python train.py --n_layer=18 --d_model=256 --n_head=4 --n_kv_head=4 --head_dim=64 --d_mlp=1024 --vocab_size=4670 --activation="relu" --norm="layernorm" --norm_place="pre" --norm_eps=1e-05 --positions="learned" --qk_norm=false --attn_scale=0.125 --bias="all" --tie_embeddings=true --parallel_block=false --init="normal" --init_std_qkv=0.0312 --init_std_o=0.0052 --init_std_up=0.0312 --init_std_down=0.0052 --optimizer="ademamix" --lr=0.000771 --lr_mult_o=0.778 --beta1=0.9 --lr_head=0.00906 --warmup_steps=523 --schedule="wsd" --decay_fraction=1.0 --decay_shape="linear" --final_lr_fraction=0.0 --batch_tokens=262144 --seq_len=512 --doc_mask=false --train_tokens=1031000000 --steps=3933 --dataset="wikipedia_en"
Each number is 128 + 32 x the weight over its row's rms, rounded and kept within 0 to 255. Layers, rows and columns count from 0. Numbers have three digits each. The size before them is the row's rms in percent of the matrix's.

# down: layer 6 MLP down (transposed), 1024x256, rms 0.0339, rows 1016-1023, columns 128-191
# up: layer 6 MLP up, 1024x256, rms 0.0479, rows 1017-1023, columns 128-191
down1016 088:154168122146065126172146143146151119073158158161114172141153136173212119123189096142118086131139106124132137143144140051131145109061143109060150136091164122146146144136119118117103177132107096
up1017 095:139151137080149113123125115142124097018146103128164125129132121103136104167137163154099176074102105117111103123181124117055184121138105089123213127089127147127073153159087101160079098116109189
down1017 106:149188081132093131115137189122143120158125162156089027172083103168137128094115083136127141120110138148090117091077125112163144100130132155115126128084139152128155158087150070111150137119149125
up1018 083:156115128132047127140159132091098163139054145100135132141163157148110125130099127163227139130129088062137157166112123157117127159104124108180168112110125152190079128082174179099142109164127074
down1018 069:141128107163090074067136138143106111103210066156102139161092126163146178143175119103043119131105121142119117112111148139137112090133145114112104126137134125129142127105149099125116160089102147
up1019 104:123097131189115143166133086110169096063136134116083162150172079102108115131162171111147131125108152163071105093110084120104147116139116123185149132161096180115130141121123098131090120157153217
down1019 108:113072087176153077130144137131106122090142145134219149119116168164159186125143175182084147128168119160108121120181130124158170110155102109163144118138129083139134133128142134192135156179148162
up1020 100:172092150098172107143145135149133191160080147116167158097159099043117103107139117100146158120105068164194074064117167089161101114110114128161137125113141138168099121177144084117179170105143175
down1020 096:147152108132118123139121071119155138169107094112155119147081079156149159177173153116106166161162194101145163095170172138167123135091110086100152120023121171135148105151131138101110104068175132
up1021 104:139144108077140133112133093114094136164141158120178133201139129115136165144128116117100117106112089151181142047067129189117177170116106114094093083108128175116115105084190119126133053155149093
down1021 117:171138124105113135148094121096158120100128145131115135119129156151178135136098118072159110129173149119139144120120118103154150148124129184118180082082122142102126151105152155110130126111177172
up1022 097:136146163084190063165191117121091161128145107146108100125087108093150021123109161208111127116137116119125077131135184153090132101176084162160121090151172154148113135160142132113135116111094105
down1022 088:125098162085090090092096162073056101060121190150170150199105153134158104120139067082117182117146122097212077073146120074215112121125082111131120135154110143071119147105126134110120185089161105
up1023 095:097135136108185124138134110124175144135103179123110149136161109115154086170106151151126135137107148151116109144158103163123093118130181111134172149161088145154142088033088111102090156130160147
down1023 091:172107132184096077113105111139087117110145166144095074162133145214169157076148156177050139129162113048138143126113134136099144123115149112175124127116107087183144107156171107098136134136151173